Weights of a small transformer language model.
Size: 11 layers, 4.05M parameters.
Architecture: rotary positions, normalized queries and keys.
Training: a variant of Muon for these matrices, 12708 steps.
Each number is 128 + 32 x the weight over the matrix's rms, rounded and kept within 0 to 255. Layers, rows and columns count from 0. Numbers have three digits each.

# layer 6 MLP up, 768x128, rms 0.18, rows 518-551, columns 0-63
152107146154142165114174174101156130101106140138200145104153092095126122150145105051100119122106124162130165147135109172157135232189152142107165074110097123157144098137153154141176167098084062
176102116139131158142073127116063101101204089099125148096159141138170131162121129167147076147078087128140097097147105096101163070155116117086122129128123107122138151108071153061153099110153161
132147073205145135111094145134077133091157124073167100172108099163164122215122063159134139163087123108144040097112129157106135105107113123152098075163118127080095160133108147114087144137225104
109142124141154105141103122119129117079096125104135119074112152091116063112129122112094187165133132142149196121124113079142126156097055098157089112094128134065130102123105125141123162052136161
181121141134101111094138190116190160113075162155112141175112130086144148100095172167103208085059152089155076122108113118156165144159163169107116130111152179140175112152075143170105141147142063
113074188079145090071096162153126136109145114109161172173070143150115162218126119108147116115097109151123135122180181107124122080196120140109158169133161107188109132104182078109146155125138128
107176122050136171050134139172150146120096160108132144067126115148077158127128141139206157176165119195092106155124107145166140157204122121121130170194105138124126090163146119120186146120087113
126157167120126157138093089154163170157146153101121180090062187133195172115108131091066178109121133099136176140120074135152166129108123096168122118098152097164112114144144172117121156105123080
077121094145157119126070193177138094124170180141145154098097093151125143093111106134133080121112119079114171118155111167135152106141097127099135163134144056118097104159107122091186154096156110
080126187126131116098188118096122188124166176157102130100106168147133149082111089155105126051255130128180133123073109192088118121099158140186126147129131111090077165097011137124087139126121139
125122148101113131099132128164183131189129155093165137130135076132154127109106188108058123147161112156118092149097111147170144164123182119123185098101149115158161123163042054141109189138118099
153164126152065162116136141117102103076132098122085150139106184115113116105112091145149095123121060215092169130151156174142173058110076092093094129200133087130113162158123129149156101117176186
141130136149163089145108192117182083149141163131133139109133092143141122139158086140142162064162107158149136101147176130103140142120129105092133163140171103080115090105125138209111037151100130
150137115121094134113119110135126205152136089144148118153100095170123139139080131173104124119103218135101123151142096185114111121171211114088108191140141107146118187178139211106080123134116147
106127113125142146113150105092156137075133132137067134100156083162121103112149178086138070092088118120116107108137131106133082153113095101146094126144163129088092174162118088110096189146132112
154103132135141103158155150178094124141115174203146116102135103172069173114165049108161144065189078109161096138152136100103169049142099149122143143081111059196124160075178133159156096132079147
109131139162141113132139110132112151143102133114104126143114172142144163162135117169099240124095139110119139120060129142159161118141122155127083177061134139102116176097099097159153148157134069
083144114162125122128111099095111093110174102142110173089084143110155107165068100132075128107113156118125076106132098158153111149083120141171107190081113102167087133147138146131072128124153167
129164146138165138151124118125147104138143184091125139105139151099115114069142156106136148121117159140161163124143099093203076091141069172114117107124161195114172134100158106099123152146148138
092052079096109109112111083145140133137130130125175104124137163107139175144191094130157162169142161165143143091121155131082141082134127123101113068127125114133179099141115137126089073154170116
108150147117142085114105138139095144162131100084122095137071118145142194115150127125120110141053128152141102163117115173126110066125079144135165167109104150109119071093134134133087116149121091
151149120191130107156157135143110153162135110108134162112137125117133122084176140130057112132115150093147099167133099119053087139068106127094097152168116135106092139184193094185176144148121099
117152103064095164199117145083128091120118122140101104109102113130056123155135122174103128097145107078143098102124075107125146088152097102105107144146112114093048120133078115117102106069060134
134089145190139118122118113146121172115181153081099137106112128136128175141109157171175105164091132159081137156133173172162133146072097140130210153120100084179114096129114141097109178108148145
129163108137108118152086118130092124121118158117130133111136152086146103107124124069177123109127118062174186072155109184167116122188216141101099185079102122086111158136170155118140115140077112
149112098126178101220159117085138124106121098098132157150128139089164113176092136149162106123088183105092152130172140139129109140110123126143108131084123120154108116150147130137080099134062067
137100157156102166114094142139162137125135132149159185169151145148097084126086081134118089170198132119094075093167105128108052132142098177075104139131086135125156119124148141122134123110129111
077124105119155134145083126157103176217141146151143118096124100159111122116075161107129148153078161128072134119143093080117130142113136120114053124089070152116156108104121161109100116165155134
084139172112090097058147114138148173147122058088143114133074140123155124138120090168153201171109109113101148145140158168149115109163169102154184123125107081121097164142119165162079100101104083
168084131121159171154147190093139081122123121101219093137110088128086142124156069145138174148134104143148094125130102164118123199076164085121131154229128155105148078176148123158171145138139127
069120188091157149112117153122148150115118155171144105136121119133107090106144093118162137131107097137135115151113164080151147120155111154112097187150114164155126181181122185141088181144090170
139087091142054134121212174146123137107164073088139102093067097103127145104114142147142196145147135139149139118114128135126097065102188101123079092107091146117174152145158078141058113157122125
183164151154127088102125139133093170073103148149163133086104124122073092092153163150157131152083155141094165155112093146162077138076092123158126108117123099140168159089106104112184115100087163
136095133159071111145104158143129137119111083111152136126099082155145083188129126068159181107157108064112155135131175153091135179125152118149184181116136152111126189113119159154140123215093125
# layer 6 MLP down (transposed), 768x128, rms 0.0662, rows 518-550, columns 0-63
158096171087143140127143095193116107144147134108186129107183133172156112170099138188126101177101087125109175107127123170182099172165110131138182192109149198152148096151110110085065091116095134
189082150170097165095093064138118164083097081122105103169118101108119143146147077082112188146084131121121110081146089146114124124107095103153080176150131125145128142135151154116146152130154139
149129085121087104074162132095130068187117182167158122081129097148150102079137115108152108096165137151173147126125140110125107070130130182179138149067142130148094145122193135127154158149133163
100112152159156128196151163161136112155185077122143093113157117103099123156118101141144110114149138131099105089086105088123145164130129118115131114184124087100152190081088122105145144137114107
096119076073079162159071118120089132154130177168090184180107051134156092104106133118165151151183137163128131089118150158134078136196117120210133133152078141116139163138116117135119138081097170
104191112110140124115168123187116130079120152163113120111194142134121101110107093142130167109123103094099139143159104151110135132082100096146180145064182161167158119194115105100093102137150102
164081054190153098136133125118148083128108122101174125090113148158129173103104132108105199092109123119154128201149135150100107119096149130137124131089199129168123148123142134156126174120099102
111119157103115137113138167185121102081135111115124150133156161106081128106098124099138113081117173194113086135130102187123199100087114116126126152147130102116154126196108086109139095112163190
160195172092102160109155112099139110127146042129122123113105090149129136155113114108091209099163113099135072125123113132130149119110186173166111066085061168143139186083188162133085117134137101
140151118137103137109091108094147035038115117128131093171177114143131108134149081185128137181122152064074094180084108082170133138170079136119195135118157163135126167117124143069127185164156174
138141096122126195126048150125126117133123181091074082060158110103139187129154107113179137155120121133162157104131098136128157157146106193142146129139115163131096112092164111115122157087130049
152163160142127164164088103151058118090107154130123131046144223120146080140133133142152086126108103070067137057140152130153237113118127108109091123117123092136126110095076099149123198141107121
141147128065127172132113084158099126095069116101095149173175147183071178152088174067090112140117136113120106118086107137157119087060126133141080195143156128168129144137160107128103139122133134
157190189126131157105140127113144149203106127060127188142147171174109095176111102117144089105129062150135139120102136104129155072063115135137136049166103131062098107125131114106100104157114128
111146182152140107114147116149108159100122109121151132147142133086113110209102133119061159121142161090108161115069130138120139192101180120073171072100132136122158123121095112156121101082130159
130151090127116133098180099134130138101126105133145112189163147072157140157132160158093149081051064127171118182140158118188100163143149108161103162144138161140079136093177122098102151068125109
080116097179141118222075170196176067127112133120109163116118174106148058151108085155088137160173122173108124115157124134101114073159142111110161125094079122107164099163092117143108174131102140
102153116111115175138185186127141101152119125113156119170104134156167089134171136186156158100115195125102123147131097150119136082170150147126133080148150128107103121130124103180146124131152096
125084143167119152123119079114159125072040106153114162062151070133130088136079117168118140084101141089135182099126164146136136071110139124164154079162151104097109155119071125171123088138138117
124126138095114095125106080101163102149103149121073142070134120115140178113053133099099057162125128144171132133134136116135165119137145083147133162146170163073117132076121060122124131089087071
211102119116132186146150089126104147120151140216157142136127154096130119099127144110103131152111139135107138154097120131120121155082101107113148120208192172115171103054161106143103113097148165
142099189126083122095118131119150154105130135099121083163107106134145143134129143118141135093105095084115126100115125094176120160154099106091122163111119133113149135148072155127093151098131121
100199092176145104122198122132171155074134103123105062097155089161154123153105195122045104144129190120135180175065164149110125176057101158165119086110101105150145191072149097138098167085103081
088120118118118126134164125121163067142131093157118150150167150118120092126121097112117172145130162144189120104115099166122126162089102105131135136092139123079155088137069157139099158120084097
113161169105118099152192138186076158087113083134166127100183130131141071136093175170154157152053204091158165170076077130105087132111118090138157067115124150056125125063149142164142137117112172
079075097111127139114131097121106102102137162152075105088184141106114152128148118107128137143144103106162118063112148115134121161150071117153106101078156161079116098071117127068090159163118166
195132140161165120126200148135190124091102173100105130119078094150170131120132085147132151172110163141119141045082114200140150147091145182030139079100092088153121156099123164084160102112109085
136069117109139156102125162125147122135089129100105156069129141120125131129156119196097119092106132153126093144163159179119088135134093176144120084143153145097118095116118069174188155151134126
073176143077081161145159146122112135137118180166188163162154099108092144147140170151130126090112113188086117110136143092094202117133129180127081111160131107115114075115138146127200160103140144
136151081144079108131149116114107112119146163154133114118120105108135135153096150149138136039111157151101075073144155118120132101181101155128164166092109126116070165082138094165103056083100102
155070123092143193185130114138087098199087098093111111135185121148151142142093185061136113148117138098135168120140140110116090089144102141108123115114125132167113035021136120145098129132103123
099163177145149131168174146173122113105145156148147139167142105159158077110129110044154133155167121102164137148156122141160096153169161178094120133132109087122151155126108079174160154101178142
187177110146117139062152129115104132142063114148150193179170099088090103148116096098089137183139133133128124112155118128127109100166132184135161150157113121163148137055100133144104158120117094
# layer 6 MLP gate, 768x128, rms 0.166, rows 519-551, columns 0-63
099166132145174099150148079170167139138133116137060085136125151141122181161139089116156078132141047127158059090154113063126130138128146103089119091123127110191134129127150099171156096148133092
063141189162072138141055101131151101106147137146082127118180145114137166144114112131102157139141151115123168120153096094186146160065161068107122091117211105128107132118114124119131174183197144
125159073148096083062153147186148167105095126175133099127140116150104106178139107089159190152151128181095133111125097113131155115132144127068162133138138143105178081119122177138153110116176114
144146108116066146075093132075101082106118118160092141110149112137164202139111131111158117151160106119076148152158086115130104118102088117200137129100093147107050124117133129093129115091136112
107138126151165113108158124105147161134129133155069130133147138174154146122133073071139046074090181160117094111142176121107120057130164151116067133122180166177205086107106111152100137159105117
110089111174152103076105120157123158120151125112132095041096199150162103095154117099109167098158160154111095158078149102111080108174144144119159175133184164126216125154148192104157187120146166
148100129147117184114143106145115153144117129110167142197098089155142094147122129087097179196137152125125129119137147134134154131113114107141122120158183135065089080102111067126126133122101087
113084120117176120185126155122067087076125087043150114087156123161070096162154140112089175156104099092123119074122088182099138111155082156180182130125084107142130170113098159170124065124155086
115012129137159204144079121098117182130144115144159122150110144071106138108086220124190144131107157093174133111143111138158143141100081131145144190117156070149057105088131129094085081080061095
172137138093148158116152167135184163107097099169152093115072139158101155150155072182155100064083076107103091136177108097140137172153111152094193114166119116082110171109164128137109108176145163
112117168165124134099130155078161133063150207196144130122172094141160154150092156116098155139126117114174080162137091166161028164113055174118145148100164142123172104149169143087126138122121101
127116153083189140122073136176136114145133153132137092153108178179154163106099132108140111094102140114058142112074124091041131134195169094200154093145099123131121113062084119177146152090124106
112133114095156166087158142115093121137173126088099070125177094147122039151112136134177131151174085106149082123075121093130164094169104142091191106132106132162042138087143141100144072146178111
112139059136123132180087138080132113180155122148131120162062124132127127118198098103144112114168095131106106137138072145139139102147101142163148148169107071116184167115135182076093126141172148
128136109131158131158131148106175122154113141120167106178126134118085079103149188130089138129072117162182186139122111122132163123089127150165113082148128120165125051117121123176121140123132099
151135133064167142089085074114147199116115104169066153101177148118144150095161099093117105124149139129122117192134130105139127139164147192112114152146134130098098111154084132163135096116113060
124108191130097112142117175141164148147128168122125135092142102123159123143154121105090090144170200175147107122197085118114190184128170139110139083167134089152102102149169138117153138127095059
086137136085122119129098136093131169152109114152161146084050136149138081159113109130118106103108176119069088149178081116118097091097155163141192097159115093084091055151192140105112136091193163
125144133180117094059118122161130082141120096112116116176115149033140117133133114144135100137110107107106154154127086153115121172056106132174123172114092147110139114104130133163103082161104118
132163150171158109106117094110097140116083115115094126125137109090095083099135090137120153088094118147136123123190070116114163094128138130126124162145140127116141154127159102155128153139108147
142172136089127150114149177123115196082136196132140132092148138115135166173094132157179167069137209205122079155102103134106113127124122135147119136073151142137119152117124146102050103199132171
080110122182109144138093102179094067113115092128149132117118115085157163174184173094127191134126122123133106132112070138131109078044067127121110122154081124146129162128110132133166117091130119
156104120116128119103159095035144151148120169085110145163164143173148084092122119100126074138086160147139177150153094135089132148126108117108110141116166146084137150141110117135101135166079134
104129128173112126130143107123153111126138116118176168085167146128155106096116141146160151145130116097101113147077118105162096080151131178194089152082164178098086179139094120154172108064069199
068119169213108110116124136084128157117150105137092130142163102100157159146090116122115113101132130079090149072171103134104154119157116118133121137129095167129126138137099113168121093063100091
095092162119151123108119140064117145098159115126167044167112151102117119105136119115154119075074135108125129077107126104157077136124087124146083149051097134146130115121125118143159122133079162
128100119152171088151126154163188144094090111132142151077155149103132151094076109077118105176107126170143131120122113132142105133109131133141108077126138125143090202031125124158130112159159118
157120137211107144111129182199193170091105090139101169144086149147123160114053155048139147135108109119126130070125117126160141138115169095118071066119123103228158135107144152129099104207145159
104133111182045111132127057145086178133175107140136137123186220155186123105038142145150112156140127143124166150116160134110083152125142154132189118135082170123119122176134110121138090138175096
052134162099039125130091133155189174133127122123106134171152113164093034136171142107140144155080139159187187117146128148113184137147098095163127087159166157138120144181108171131086151149134101
172080106145145149142179145037173117143067160102142160143142161070138162125116215086126115088163134067187092124070121079085148092151124146113095174092105121140082140121145128094110120121124112
108136195137109144120082066080149126044146163141068139144060163158172095142146107094164136129224090154092134167169105193131119166132110124153125147100133063140078150116064128122221145148153106
097109112153119161130113138142150125100087108099055168146111094132095155143145150115108099159089174128159162128176124129107162143135109114153159122116124117152083082117109088168128139134102093